Weights of a small GPT-style language model, trained from scratch on English Wikipedia: MLP 768 tanh GELU, vocabulary 790.
Each number is 128 + 32 x the weight over its row's rms, rounded and kept within 0 to 255. Layers, rows and columns count from 0. Numbers have three digits each. The size before them is the row's rms in percent of the matrix's.

# layer 3 MLP down (transposed), 768x192, rms 0.265, rows 647-753, columns 64-127
096:149171152162123142128116142100147128118135155072153134148135109123099174140110114104120212119148141126116065156139151131103137158181182124146110115123178144144094146136094159126104127076107086
108:133167059164149132163095099208117123141189141121138143129125076134109135145189133081120111095103114154140111083135139134202138112141120123176124137106099110148130164091145050130082105127116182
111:134184097064069144142121168170134084159163157178121135083153117079144144080129177086108099116095138096129178133140108017129152129179160126081148162146177099086112119143103131100110101210111098
101:106162075104165183181114140123189088142115080210084162131118155195152132090077156078153161108111120106055156109153135036134127099161137106173165149124126119096170070155088066119086123117152096
096:227142161116170112128103116130125120115118156119088195086172093172142099157084113120099142131096087079089158133178103111117176173137135075128116063189097127104110151108105153180140083137128157
100:145202140190109149146139167103085084134122151158110102170201094109121094083144146115097153117113079084080152178101150168145096203107145140109109121141125118172143106168102117131127085157083144
092:068107104115089149102105151140122132117118106175104082128124133104171107079116145106136083154150193124115140114017108144131086108138201140113131088210132099174075131106168119098121132106095136
093:075141071127119049111098113122129170115136114100147107165111137122128125133132125151104134109106073118088152121188146156133117134130177113129184164146134120095100085122132105155152147074118151
099:142111071084155127133151182139200139143153134162135161101160128075103139112092145170160079153113154139144154178140144074109185118124097127174155103151196081165185112129108121192172107110117116
091:066145134136117227140112117144098072153156126110118085161132158163145149123164091102135191159120130069220148117079136146164151084118167123041195153130205129121075145094094093118108154143111152
107:108161213093126152103161143164090145145131092156156114134099087107111091072121137121114173176131123111174176111185136100103118103067185161118138117118112093127116134078197129120100086137164095
096:121138123128120170135075117194136097116129087137091103131123132176136190130123119169141166156088133083108141106111084185089133140111157142090103083120086070127095104107116141163133082154102146
109:145159141119119192115117122107106128197107088202126140112088127076137218097124128133157133171152107149127175097129138137118102085073146152106078115099146104141146152139174156153150101165094176
104:109152121208102135122161138167120103097065164129107081143141136119116104098136075129150129106196144130111066081099128119108128107142101174141138124097255162124144111090122137110154152151157130
096:159118080122201092100155140127195146120139168103120124106169091090039128121086143199124129119133152162057166135123156150147168190137126122140128077150103122145143110134125095127147164116154139
096:147130106090096124098173116109160179128174164093105133100105175180101074065140116079160122090107112168120117079155102184111149133126132062131160132096104103159088135160128143212116132169066141
093:112104143095162111088204105141113131136060165110097141136157113115135166092160106100141099138130114153146118091170156150183166128134162117104084163132152105141153150134159141123153136117093128
104:148128137199135146190131148111122094133123132114145132168086093137135067036104134087070128090171126039137130123137139149123130135076157133093174164168089104098146109149191147073119122162109130
102:068179076172119177135107135117113126069125125146114073152111154124123076187139089081123147180109155101206158110101125122107098154074101138097093116158135085091093128213122140099076164094147129
098:131119097129091054122126150090138147152142162080162141138129153133157143138107115138050111146124125111177063173126156141145158139139129158117153156115104106126159124144127127063128088135072154
107:117142145067107072119162139137144149185093117238084131135113140185176122115140044093125094119132096110143118157093130129106103119125205131105104072097182078108141119108185142048112144123128073
105:121092103185157154155142161110052191139120186160133141128113186102133139103173068178144131186160133099132097088123149068158144167090105095104167144127102095103149117138066139151124130150136108
099:201150114100128121107181126155096133177131131143067118081234121150142207120139132186107133154118185105117108172108146101083143103176144191149107153170127116128147136130159071112144120133107139
100:114134146113157107154149064080145083124207149086189108121128180105118170102086133141103108156159109088193116135064203115071028111108132176147139142135168125103174167144148089141143155099142116
097:140163097131107172101157123119156073138154139070117104154140104117125186083144135119161150114175111134147189158152154096103162051111108127135134190084121150182101137150143080134089168087093081
103:202157133121088135192105094167069171162087073167107155151106085126116121132125126136151137109146159177140144125146118099130155132089172167161095163171128074098097198146097131135116130140108111
102:112061115111140149109086187122114132118163160094184126127116135112150127132102088144163097137134171152163169097153151153122127066188127172085172147108131090089108129110142139140177152128214138
108:103142209103162165073112058161114106183110141140137147065119108155121148116137126139143166148169108083096131142117117172110107094121100081122108123155185177131071087172160100127134122172124179
109:072116141154112162107116109138127128112151168148111106125107141141111174106080121101083161096104118164156160116132156123161096074171105094129124113074060161173197073142127102117172158164159095
090:113154153124126099115066119155093163190111148161105194160133104090119167121126131129144131124091154166100197173097184138140158121100136129101159112193143119140090146129138106128171111124112086
104:198131103119134123095084153194141170148135097149123109128084116148111127134170124153154151129130121128145111136082189166108132102114106091141138131114084103058141146156200142140132131161136131
105:176139034157103138127126111104105121121096157148169172065144150162158119124109149071118144148124153112090150114098095100127142112165120105130067115164111088168086134108134149041147131164118141
098:082110112106099116117123145146107127116114137106151107151119161098096101146150110170151067126126114091144091159179098160103081132131135119128150083136073140167184105119119056121155135141141140
094:072128119154170148130152132136090097128146135089210130104124102112101093164141090143208084119106123155125122153045029123148155107118112101106137132127143097154135117138181176151098138182150115
094:151150084134159071117129154054180121134203130109156155104151140140135164201161172144139146133098168177107119094156098144179146175130127093123124094132126171123139132128160174171117112108113140
099:114079128147141083107081171149133151136064183157154119116123075123114119177149115159118132081145121137105106127122095161186104139110158166135060091137164127109201086154156090079146150118159154
105:118150170156148140152146147104177175070106179143116149102165095155191204148118099155143125171075099063128130155091117107162130180127171138094095071153100130171080125164146136182121120114189116
093:129097108111116049091135167163117085140128113073188126121083163087105093128120169101110129169086159057131085165122143085130142163131113134132133157119144133153106101107121110105153126129116122
092:109102165148151191170095160136116106128129159113126104185074123116153127157096129146116135119141146099138149153149119121141228121128055057102117152118111181179091167148112145145061109143122098
103:160096159122144076143133097164127114086180159114170135174136140115111179114138149118108117069122077125127137121185078094133126093206110074149134095171117110153151127122133161083130127106134118
103:111153108085129227140144155104139082154116144092145076131199102115170122192086137108092175130080119132085096130091109163120136128096079094109130169084118136100138106144136065122142086136129113
097:179114080096181149075099079105119127088123153035140123122128139160139124089104107147198177112114120085142087165136125149078124130084189101095172103072101117175147136132147135141108172072146102
104:083163109124136159130169092112128151161104109136083128085194123115165104163149147128130162131149056145089101124094160108142094076087075163155143091159117137134129122126111095181074149108118159
094:047082108100098160113133102120153132081168089116098187158127144157108083176123143188125064111093139117165129129128124090105168096150145158116182153126122115110087109148155141131161171122093154
100:088085141113096118109129077144114094135113121148175128111064132148074131136140118099059131149081173157147215094201160113207171092157159134115128125143167133094104147126110141117098129175158231
114:127129155179131173101107095209129186131068143114080067138126149150104170143105168091151095125105093176114110167107065145216142183167148136128122088146149158093080143150164097154118119144131127
106:115109160172071071118163112069137139159133206131198156139139060124161136181136094171092105131154124148111125175127135117119133171121139155139153151119105105132117102087103086170139105072104154
099:123163118121184118067135142113172143108113129088101066126113117141115162141123170094170130069110147083085106178145165110108170089135118127143180083080105121109132114049122086080080157174084193
103:094152133147136143142142097130142175137101133195096158136100184089132112088119143132138114064131029163117120151158094149122144168157176138100152145152082140159137130116159094085117144118133135
102:098156129131133125179176127086101125149066127127096169117123147157144195111163143134099131116118137148142109123086142150149098129201102146091133182115125143149170107156050159111093174111124082
092:111128145135114134154161164138120116119150165118141069050083219112124138182177061081118140147158072158115156136122114108171149137143093144186174170119152094105131105144144109110089167174057097
116:130138132122157118151158166150167139097166145099097152169172174107153187147177124138104123098143132127142132133142142079082091114140102115122127085096104092153161025089142119100106114095122120
094:142109126101115134144102130099112126075097143161058114122139136152111133084047112137136170129161154177091124151131217139047120122073167171159136125144107134122102186141080111165131141115115136
113:131153195137146129169155131129142204133111133127144180133094200061176147176112119163136130146100159156157145134139092128144099112172101102170151130125103116112114097107200078128180089089151150
095:085124146146103092101070075115151093172120117085087116121126140093126120100139128096127122127150119133106122116130108099092106112167144081047205140138170122068161140112065117107069130097081199
108:118113092105133152140117166143102115075049177165148165093079084130124101105130165136154157154117135191121147113097093096172115117142147184193116098089130120156141112150116131062100149164134166
095:169080094147120060110115109165100136132113109074085162159076092135113147127085119042104164095170155121097163129139051165173151133145124213143165106107102125109120130161114089131166141147135130
105:152148120157093132174178151143105112109180132081123172064148135131130114093106156126172137157143074141111121102121133128142153138188163112115174114166072136116127133034122191159143073092067098
092:133146173180108175148180167119130108172128153088181085151112138100111127136095143151151147175163126189093102170102134101126093118094128086081137058103138199124093100144119155059103130130125180
081:147151171110176142107079129174130152139155139122157153173120124143149127119152098151105125137107137119140141134124175153132158092127168175131104138107175073112088100178122120152092118131127134
100:102080116123189128161092154151184118106124128085115110133078149123154128174162142109167139150087130080126165113169042128145150032198118138125077088160094163135150089148119148109106109122106155
109:181116161123146146154116120083140153150122131191134122166115144128113116130137056097133068129107166098149124118121143165117080108108106113137119082105180086157120143164115157085164153105153119
098:115111088147139146162089170152128087099139132133142135137144097144175143134113088167149076228098097115125106112179145176130156105110089185111120117156148095123176070130149090153088147118095147
097:086178147138093161052136068137184125116131199091097088096153179123082104139158156150130091192102127164166138190158116129160159125087134103154084141176153095155130115168138106091073110129133166
101:143106117202099135128176115092117123122121157154089148177073173142125092103097107123181158152117112091167127160174128066144140086159172082098136158119131103125085108133139115129128151111142120
099:165088063142140113094182149187123119025154129124153108202167154151111103096119130113083131179123149176153077169144135150139138185074119140105127128131178088056119183124140133126131103102127134
092:064133150178097115098186097158123107080118078075135107172150149135152179158079066141099128127133114087104145140134175140158158111085161114132102126143083135145165152064156149124134088082134160
102:066174087101109076073084128176143127132096124099170120127092134095091173116130149066137128101083128099098127105138136125102149114066176150113127136149186155078111126180154140214123111175133107
100:132144135096132065166171146161148098150104148143134119136185087130126093163131114155166166108159104161082115167101157151116115140120127115094153184198095171124119130109111155107123092075104169
095:166152165106089080144152143131160118137162148137157107142129141130120091111072101154076159172161147165204131084112116142128157136095170124139144099113158110100101150158136143185098167171163153
101:105181135111070146151115103142165100160170140152105156127153159191172178062101145115143143104143129126099104083131144059150094199120149163107125146086163130113141112109135102111154156151078106
101:144165146134174160100130132045135153080156108122121133124191128145077131123115095168144105093121104103093119149135093055145142139159149108124063160165099109185105100115106065177153188156105193
093:191100161110135089179180099142074144123124083137149163134167173087159121119077129142128122105158155147096150074150132193190085126145128120063122109150133046212181082088132129077149091101111118
099:156171110132166120179122149162143144151141095140151175124139086135129064105132139149164136147163076153112105171132150171171113134110132107111109134180122149142161140178125152115085091227181109
103:137145141140090152121133147101131100115130170183121087124120111127118101184190176166157110124164079146133080173137142114180136085152196151084110149122120148120124121112098157133119110093116103
111:129149135106156132105121137088096084064143148148173146129118131156119109074130173054157162129129131068131082155104144128180171138174126090122161122128146193089139119123104134143136072129142112
100:104134135114073162096106143168144152134129140127103069167131143094138117141075126115127154085162123135106091126169144161167138123129159173123153128102163123134160062069148162170127088173141162
106:121120083178122121153170150135083142095127185128051114158144134143134091130168123181162103126123170122167128124123123149173120153146127120151147103131110146126163236127143115104174035150096132
099:122152080116086161192119099060129052142127084114148141132123109155094153147155184116127170144099030136092161139068124160134122117121150098120157093129172098125164139125138086178186066161159146
103:105122148153147146092130152088127129138096130164085091070171105124111114155193129146192125080131136116085118086116137160164132163102130112128157129116142178104128068076107161108143133107124096
106:104106126077169119119128119186194193113109095177137184116107123080103092141122022173069104161106130101099158128152134121100063162127088117145156105103126128130154142156131149136120105083148149
108:184132126141105124163171142113120122165130137105136138100142108146116096144090108119180167110158174053138143169119173051179142169086138155157122089115096206137188143074139142116084138111102108
097:156118141103093132152122091126107185120119082156141125116122076211135113132116122126161147161128083102129146145126121170116145081133125129132088135179190087137112115129101171164137112169106121
100:083132060077089138090150151112147161097065113136157105144117179144116157067153115127134117130121101100153130105138148128102130099058141184138144148166142148115090109112114112181143136130142132
100:149158114142124127111161129147083131073093063105119167137181121196131093059093178143093074101193129158118077128170097132130164150096142150179150162131100137155139126089106106115102084137130175
099:088095153133074145172109064130146170122202091143155057056177093129094117083130130124135107092087139100095162123124102126182085204149120139149123150079094097124075144172133089106162136113087137
099:108085139117110157183121210079142168074130145077165135129050140179151111102154144113120152134113112111122102113146091196146179161150141114107153172136143172134154127148174097083109123155120130
093:139171112232134151146071128094090137099131159121099171150139131128168137187119169155127089139111109133149115119101156181123118116163127180136108150143108141067166115154116094145115090066123126
103:116157069099092136082133111171127159152101188113157154126088110119165104145154169125098148079082135125107100105078110101126090116166186173097089130129100105086109121079121207066182139131068111
098:119125136149166091062083101212069137141144140154189124199109090118191151163091075160142145118124123139152156143154111159148167151154157156091132102066166120115142124106144071151092139141094119
099:134171146148116107102126115132160139154094136100095148166122108107064146151139172165122157187128144077071155183146118118188096090118142101132086103184176154207098097148156161142161134122163159
104:175111097112099154119074120138169098149123136084141089113079098124119188024194144141153138191149115173126100084106117147160114133137144113151135087110110084133158162101102126085120182131142088
096:118133161128130196114145121169107161105094098092076120109072169163151106145112175172170179137155135213105147113118093102079115116106086097144133125127145107146193152134171135125154137132133114
095:133055111160157170129132096110095128083107187096111098148139085143064173180121119139098140068110109162184111101096152149166095149047143138152127144170142202156098113162126112082107165147161043
099:118182122135148133057173107135128135087147157089202140152112111080116111104123107165095148177125119130183107142109200114197107142113079089081110112102150103086081145121135137168079118135087142
103:134158076100137167117093149056174157143134135087136153116123102052131131154074133140105159119146087138152116129121102096131168162153151088154132120131128148162168098189165133076074114170139103
106:136213119114103139112097108143115139194143135134115156143104068140146131129157116121124103090152049095056172145131149162092103100074117108114118150089119100116138118082185138121210172156122136
101:117106105094160156092136112096071069136162175110132097130154097135113152125090118158184144082186127119063136147085106097111135165177126126130142120127165088118124151137103115054160148088120059
099:137188087141109135148137117119125125141126149118117095053125067144101073142111192171121146125095121164136176142100111114187146069113107095140160140110200154080125131138117144108075132094113120
095:131182110122131139134196156152194141164121152132089100142092133128128129185107152159139129179111148084151197109071151181103097121077140123116050175137137083179133125157101148128105092147115161
096:150136113100144097143138146143139143099148177149135128081118134112121120205105149098120089154068125133141139102110088123146122158144083168136165144086116136140146125113133147043068129135106133
101:146096089115145086108146118128134165204082189161164154211131114138089105100189133116122094148114117110145145186177103096085129102172078037132128178156164150147144120098131135100111160154092087
103:077170180078135082050097088155163132101144149117188156074124139146117122164193160102139112068195114149107181126177134139126132157105152176123165118153143176134075110126119157157134106197110164
103:166145076151112146083114115149072121123091136100095145151151176141051169078123163175174163101143091094121156167076113082089091170107133091173103166132150094057108091115083112102127189148074146
095:167154119144158142095091095163125194133116142159090078124123194136115114195138145103129131064131145167175078143131134164177170119112124121122121174140113124098071108135156160135121131088103191
099:107163141102104161176157109157122155139177095140133046113094140147103117145151129164152152157112165096080138102027105086192132199171139092092095178090160104169138112084140115079182072044098202
105:154147130105063144167138121135114149096092049126146137141138138127167115191123047092153113138126083131162117108138093129128132100129121137115085143100130125122153141082155140150187019107133096
# layer 3 MLP up, 768x192, rms 0.284, rows 648-754, columns 64-127
100:130089084175124102137183121107142092094090100152108160151119230152162129113145116085161116119086182154122102159183144121090132064135141133166136122117120147084101130155060151187089104130148078
103:113127158149138112165168138115150099165111156148122110113123129153131139138103168145196160187118202143102146170108055103146102152124094128120121129144112100148131155094174154177136166117133163
099:096073084142204147132121081080166102107101091165103130123120199112151143161149132118157165152069100165095110094154121101133064100185164082171186100135085175200158116117113073168103142173117141
094:124073097115151157141092103121106150158154097117113148090120159124152173176150117129163123130145168100144078155142155135166130162174141149104142098106140154117121142090091144146075123183180162
098:095142145156150157081131115146116105057173132120126097128114147145092142127089166139126133084111120118096146189131086081108099138129076090167116101160118124105156151156079128124069130129152083
089:112084085125072094095107100136144151128070238167129113102135213093128130146105149127093137179154148125144118105196218126101084140134175079125154100144169101114142117109099140074139155111117114
105:121147048094128148130159174106110143141053179110129162130102194077183104147075134134106124174105135153153106171141081113137166096126115122144145178106155181103118144070130141099139135113162088
104:068106122207099136161096114157066136121120111160130135118090197121114209174137113059121121177093155165131142180110130100109148142117089148109074179069105185098098108102140093129132150177148115
113:160113133125089125160155109078140107169152130088137079104150122141086073171145126137082116133118182196183114175153165067156093111180085129109130132123177166131138154106083108174157136108117154
107:097198151138129135116157145126168089143137152110196126129133152142143098147128098124127099146158181154115118137184070064081091173129119118128140067158131098166009171135107127107145122105095109
094:118204109116157067181155105125111114133122172090109151151125168132088112129135143146121065180128101133148095171161131132217118130124168180081151119168143132093132130189146069129146111056156116
098:162158093105152180178065138137183023113168142095143125117101169067131154122125155173097089162125129093121165105114138099078106132110084199164161191118082126114109139108127134112145082168167104
100:149197170114154134070184161062067096179109122158109150168133150104122173118143128171135165136144156115089186099082119107076104175136138085080128135113049149102119140166147142110165148128107150
107:134159198114126147174100142126085111133083110122144072094124143103174084145192125133123177138116084169129070161128115145141129101112121171117185167099111184161147148095101091157135114147128075
114:087120056141162091108168117171102115095080121072194099143072163088160155141091153159139160178174197087132106121158133125131151133133124149128092079107132156113152145118113166069154106092083063
090:105135113185126153067147141150122110107099131154070130068099096140113106138134085129133097124125189137111136155090143128086095089067207146146139198171142136105139165152117164116127125172145142
103:120192147183162127093136086135118202112123162116155145116154099190166095115102176145177095147087106121084158137139117101158142117125139131146164094074143101085123114090143182165132132151098108
111:088130099075172128167095124112148162127097107052120107132123119116145119150149112136141136077112107111150150152125176188143128145160173163128205179097156161137108062072107108109121139117122142
086:110133125163101131140135189113133175116121123171174131118101123123115170145100186172170108123159148113068096145157100158092133134098120111122136146131168099165139179115068073131181108086110118
099:158187128130112104153131141204135123176197136102084193146115066142145164076109114133127112080136091083094149139106103164107127104130131103143124150118135122086128119103127127089132077098135133
095:110111067169151170108151177124105116179112119135140114121145173164093126118170108156099115190140103098129104131132117110104147186123084147121145161168121094103132150120100140113091135177140075
096:113162119138137068129127085141106104169110127110188156147108109109076131100084147173171121138079142132161200134109110157171085133116162124197158121062122134089146000099130120157137109146125167
095:144171088099131162132134157099098120149111189147169131103142127132092143190145138107078165148094145135117136136143147149132170107146135117105210106146113135122163100198038108198158152097088098
095:140167146135200151161141155117085108164123169125196091084109109043085138120124154152166151119103123173094164147106090123119115063095132134158152164111092161128165133124098115031168148166163162
102:103170098169098155118119102142081127129154183153109118138152113119120029162095102135153133118104126101220089144116093120083128133157137171155117094117140109123083159155108134084087193159132124
101:107091095088100106152181171102153098067042171150174160101126088077130067081103174142167107149099130139091113166124137168084092117077090129121147101134113129146162118091149123100093113100141134
117:164079141156100143141099183045143119120152148120108105151137158155084133144064129108167152114127112110132118162078059141081098142095123108137132116139161147179145143140094177113081113144126112
104:108129108091126083144111086127107103135130154042174133155159158185136171123100148182115160094150122103178109177115144091120077088155103125165149081119126115060162097112166139138090119192124190
089:142161184140093145187146185151128114173103136119160124116175226131077105161082104162140097168164142120127108114188126100106140134156084178078179131120123137111141079136113131084152169077204133
096:144053147068158128143094126128076128121087139075102079062110154110165136135105103087143174144156126104094148134157163114120065136122143085134113068104144119146147105144178087127120179201121162
100:139126112127143130134176104119118134112136183179118167081110176159154130099076134047118192214115158099088143102130118158141136112174158099107073104148137113105076175094120151113142095136109090
103:115182100119106189137123108160125144136169053141101147131115077102154097141155086120192131114161105124117112183134119118159152138099137111131125158141092088119094156053126147129152111116104090
095:148149090138169142101037147073170148123131087146121163126173116142121149110163141132124091105131174132164113072112136130112138102120129134090139129094088131162124151048101153119150128070112120
108:116164147110163122109108155108128165104148102093063102121148133099126133141161080121114142117119093149168096085129139134180149134142138166132084128097147133140184188086149127094142136095101090
100:141107079157123073150117079107142114143094101103138104153097177127103157133170133123081130099133136087108091156126098136189160127176088188088090093088177166132100151147135158160117137093169164
097:123111140120166139151150092218103107201122141090108121153225116134107143130118103141170120138108102107124103128188146100148173111157149086112140159113085091080121089140126100155123168170080129
103:140133113136105116106171134123151166084131126136062132111155132147115133124086087115156156170179114159110139074146116190183095089121142098165116140129101133117128121153095129139084146136108105
104:142159111127077146139157125129189131122182096179160121180181168149086123128125153145091146197104115059145091122138082160161106156167125172106189168166127137145149130111137185135130187197135170
097:122169123116165091146174116130092141134154091116090059164165169164129139182121146147165081146109117043141117139043131123173111133122097149140127105140164157121210167074106127102132115124159108
103:183121092155080101138108100143130105160111126164089128050107168111097126158198146128168089094107178150137136098174098087118158172143128104115165116155173153080155124145144119142126118137105151
095:137116154159094117150106170107129138176147156142085165148081200156110121160092149101119084119132153185119110096131138133114143124126146146158123098089152117160132071097097070109145077203139159
097:114147150116171136130114062095091084174161197109110111116084170144082066115109149141150143140072157077137140122170122149154102093170096126114165154052156172135136108148155131109163162099103139
102:096137123209158104142089080159076123176087102199144100157093140121064125140122123157109157193124141140160145149133115145155064097060154101112066141098135149111156110145089152116128146075138054
103:118085165129090146154116116093145148071205136137120201089054110158023163146119144138103103115118096148107099132121113100156096160150135104066110140104169150098152117171116133182153128141132096
094:157138112169133125162085156101091126116160101083116137086138102174055177116144150144125089095135125144129103109080175180154117150089130130116128080184115118205203098104122108129131070113178110
106:141109119089086129221177090133107118082182150169141124071177144134087122099178207163108143082069120172159094192158100119154125200162129141131138163048137123138080167071167147125163186077144083
093:128128137132158145122099091112103149151087160099163082082184120116152163058122172141206152050116117190157125099142184130130123079157094160111146114106122110119140083155179127133089149157121077
104:152177123116114128155157142087129141176111119071108143106124094121106173182155160100088047151177103096093107137128079118094081108073186156129102169105150128138118132163114120133191174120185120
102:126194135076165135137067104105167111152126112162146128160165160140085131110159060111099097102180145076102119120157154095121130131167102073094147137201163125141184132119072159141120129164113165
084:127136103154135123134119128169098153186119123147118173041085156156111082121099174115139119160062130096090126110070124083125139116091114101118086119134082091109162158151174172111141146094087057
121:152147128136120161148185129096121144087175161111134118093108135153140153125167101090144126073151129077234123121139138128102131159102144155177133151113137143141125137134142153121111151146139148
095:158099113111094137097149130107164107091122112085121119127136145116124163130094166138095127117159157168098153148167076130101082108122120133163120178118128161119178135083100072096129074112097106
111:143088142082109118128110116103186162126109118142098128089109145106124107140131127011106086116098146183148154122043131077105122086105138128137179112109127140145082120118123108133113124109104212
094:115165092141168154127077128078108130163141114149111155109168128115159109149130097156093048173148136130110128072067111073123146102213152177090087155125152148114155101129162118126144161097099168
105:135175162123121109122080140145145134142097159134104117151093158097118127117139195186107150133140163149144211114110144147161124157177138121107138143172112124124128126122126108174154051134047123
100:137103138097117118110159137121138119088129095084130112135054086148163148114155139111151147188145184030100123080136191178093084121099148129079143120130155187147095164153091132148083111153172123
098:104168155134121155191082110170116109173138105139109111109167115162145147165131114137166127172089158140091078100110167137109116150149142108147169185138177092061112105090071104134161113114140154
094:104135147125149133131143140096116101101154098105105123124113114131138105148111118069122140141079163156168182114157157179126145114189093143162080155126048098131174123135127161115154117190138093
104:063110138174129144134157216155150098125152123174129101138199120138122130082146133164114132117090149129123089137078089148110149205100079073090139101132076140127159149154116091103159120135146123
097:105089144114134075160079157107115161161133140150080122116133117123129136194134104114099121155176063114151091091096131102131117111126136142157093117150092149107100155105121080135101112111116220
097:178121131126124140115122118139112142139123064151146075124133123109117101154123098062173186120109161105147129118120134137192188137113107143165114109211107173101097136132159135109172164116122108
101:152135125142146183146106146119078134180129203089110145117127117170153127129140135133134135167071135101083129107128112159131145123105150125103107147118129094195184127135123137055141107096122125
093:107149134099082181193113126119213142140147129086050165147165135118208131087197159109184143165098151190134121149071134116136141101123127097149112096115134136086111155078119092093153174102110158
112:090131103151156094138160142147112146124162182152106159118171137113117099078132078121126131195114178170142114141162135076169112112159115151117105123121125125117141141133153119195140055163175070
105:155099123196140101179136108111148089119144178138057148093138158130067144124136131151131130124106162117116130100180078129179116103099147134135149161134133164193124143127124119152164240125096147
088:105101087107135158078166196146138074140153083181119086120140038150106156199107152087128104089135184146098127099108134108104076179183139148146129102111133160110098126135182115105119147101128168
106:132138052146164113162149123123124122154140117181139100125138123094156078144126188197113127160127155137135132108084123147131093138141118079071132165169175091140100087135178107201095118152081169
101:166101085052148133193134124165147128130079204093147061145136162134092122203138153062154093161105184105154109105143208133122162123153101135120123098138106158154093147158094181181165124132156153
099:118174097132129153160119139158167116123123110125144140157067181093154067130085142127101109113160146165141139150097112149148082129185193177137097159148170162131149113170120137114159125085118129
094:100126104082114129130146094094086124207141130163114151122168120099093141153152100178076082134137089107127160105120105089154154134178069132123165161096128115137150122035162076104136107086109152
108:101124104198119147116094082103156146131066198096094147195113126174152170173093154125115126154105189124133095129116099113160114065086101144114168080147188133100141110084174100098159132102131047
091:166206120105162129077154119130159095097066133183139115165090152119137135067129147088162099148091138129153150140200145150179083140151110219077152139130144132092133143105083112084177146105136156
092:143085123140134190129126140131157127156071146166149113102116078144150109176138164131082070171141097117145175142194148146206054158127148104071124070158117121125135114200131156088161149170145109
102:133104147150133147183101132131112149118097098128204135141106101136086147158153127103133106097146191157141140126111130144128117133142102106122162134193105170103137098100091109176108157153119115
104:145130134099118168139120135068167147166100107119160168139138146102110110171126084161065128136157136105142136089110156158167103180182154067116143095189135118155149102134088187114059093121138125
093:165182163180132068168072137130093111149179123109129138089115119110135114133112117154126107112125147125109122140101138119147109092109187095161105095123101183162193116168111128100099150130186138
102:056172095250096138112157104123108155108132138104098103112194124181093123103133148170178114097082159114141077086140091118091115159106161099111128107114133152157131215057136147149136175181188114
100:143098159156150103190135095103121082144146160087193154068151162131130120139108105119083163130101141135183197096149055148110133156139078129118083168090092137150179133157124107126088190116143110
102:196137111109093123140143129152157100070129107125110119146162093149178122106133169111151145158201129156170092147153065159111142144163136104127147191186157123139119109158172096126167099112141143
103:088132124183106102157097133119096145122125104130175120099192201115106101083191095084131165155106079140136153105138178124122098149167173135150139217111126112151126156167123112157198144143111129
103:143150101088168096087162124127081094134138136151165069106135106154100120118119105182119094186141106117145090128107140074162119161183131174099136123079103160085148079058140126106104134167093222
099:115152083116172134121182131145119110091122098150113074139097159089149147108145087144189127133067200129076153123094131128099166133165169114106215142161119152162113097170111145137147189149145157
093:131132145120164171132068115137118119152118156157095131090108193101137162118155125153131108135109164138140123087127062101095144152118126147114023179137137157128156199141186126098126092108146148
090:078160103117100136139088136217131126082100093034127129130157064123175113135138148134066143177100152110142069072153117140102148106101173124167092180143069148160120087107092182082159118090172106
110:078099168091109193125113177153091069158073125109128125188087101137109124167106129101119108142103102126158120092162135090128160066113142161088125109085105160077132104095182155099138083137115090
099:118067132081135126121127157126063099133117120137139115161126155141167173137130088136132182156109122131158126114079098128122092142139120131078140147156139143221137153129125116130112141173158107
099:092077126110169107185131187136110157101125143111100088164128138126152120163079149115129104139109132095110072115095084147103107162098144102123150141158071182156117164040169188096100174138172126
097:139173070118174082150112124117139114101126119133127135200109148137141117077144121200083133127107107122138185085092125100115127109167139081160148066148181131145141107192129100136074114108152135
113:108145165138118136108126166137158156123170167085152176084125066141112121181153172168073193099177157114131074090080131130121079073078127091148150125179126200112107135124073160108147170109158072
098:142081144148133139196148089127096080145171153155098145114157197136110169099124114167140186098137194163083134131114061179064112116129104132062077152079172171137208108151072144103072172175101107
104:080129155161158172187122096159084122096073130111106079148123083155091155154170160100133153110077117142053167118107133156123123108109117108134142163158052104065091138196176074190183215118077133
101:115134112124126039126196178153086069133085130116113127111096076164184106094130172165161114131119117194170156072146147122139107103154116162091138170060196170090100099135102116101113167122119145
093:100120100174100108128122147165153125095126060132145079130121108135197131147165112200163163080084133156124133128105118123074152122149077125124118151060119139140162138120087122109183134122139109
100:094142185087153107111132177078104159121171141079085131118096195153086153142210123124096120158135184164160116142125163114098142113126150103143136103104075154123181096130138156110131125156111124
101:146135131142141066159148119154140126186112142078129159141119157188084090152177147146095118169134147134130181168124088076176144131131136111131123087132139163151113183129173190125176114079154073
099:092160100153108106144141101116131092185109133116069131106131073122054112131151156143089117112134067114159191102096084150135115120163145126127160175082142124117141109127120118104135114085093141
102:124105049163150181119130105133064146117115164173119049101120121123148137129149153103124095153136135128154198069104103117174227149084130162127117172172162127158104151080175172097115097101105125
093:063129114144136127128142090099152162118137138110161124146144112163106205144103087131145159167128169145145163112129097105167116086148113146130147112147099107121115145206116148139068150100110118
095:087106159140111123161111098098096072097128127120174123132077115158137167162171108127138099173041147145097114109113102120125140154075204158169127130221149107135148176084067126175168126181118082
106:128130148120157106152113185073129139116140089158102140147211113141157133139104071169089174137181088094176148085116163122131080161119174100141105116149138098114107106121110120153170154097147111
092:156158172133089134158157131123219156140083123174168130162131080063068162130163137132128128133121080148188129142140136094122138103143094102155061140105108123147091139124130118149115127137134095
105:115145132098119116116096125158132118095150192188154187097050153098096135115104143124105095116108118170102133108126127183146125114175175163086147126183128103130139131143170111135118137147091126
106:124101097149073114065126146146164092153115090128101123146195136155094126058152107141135089142125158122141151175059091071114113152149090113163099167163135088158116094158159111135106079159174169
098:122111103211114139117083138133171163106117161143076103132101146118135129114156144165042094128136199176104110166129135165099127133065138132126133125160129106067156082154137105159131138171129108
108:149086125146066112132069137101121162164109161138139105135153139134068181164128116110087150124115120138114128060094118137083139172061139132133105214161119121128129088146074067080091144129131123
104:167100102124110110184171159094123179093092173151150100210152183085073117146131149157206043126165093157089128105119179095133077112142082165131112128183139111110164106079113072142140142102142116
096:099134133120123119129122139161120134075109083131185123133064154138100119083151116125094121155146247197132097123130157115174126125132042133191170115107176066183128135104116114178138134124145179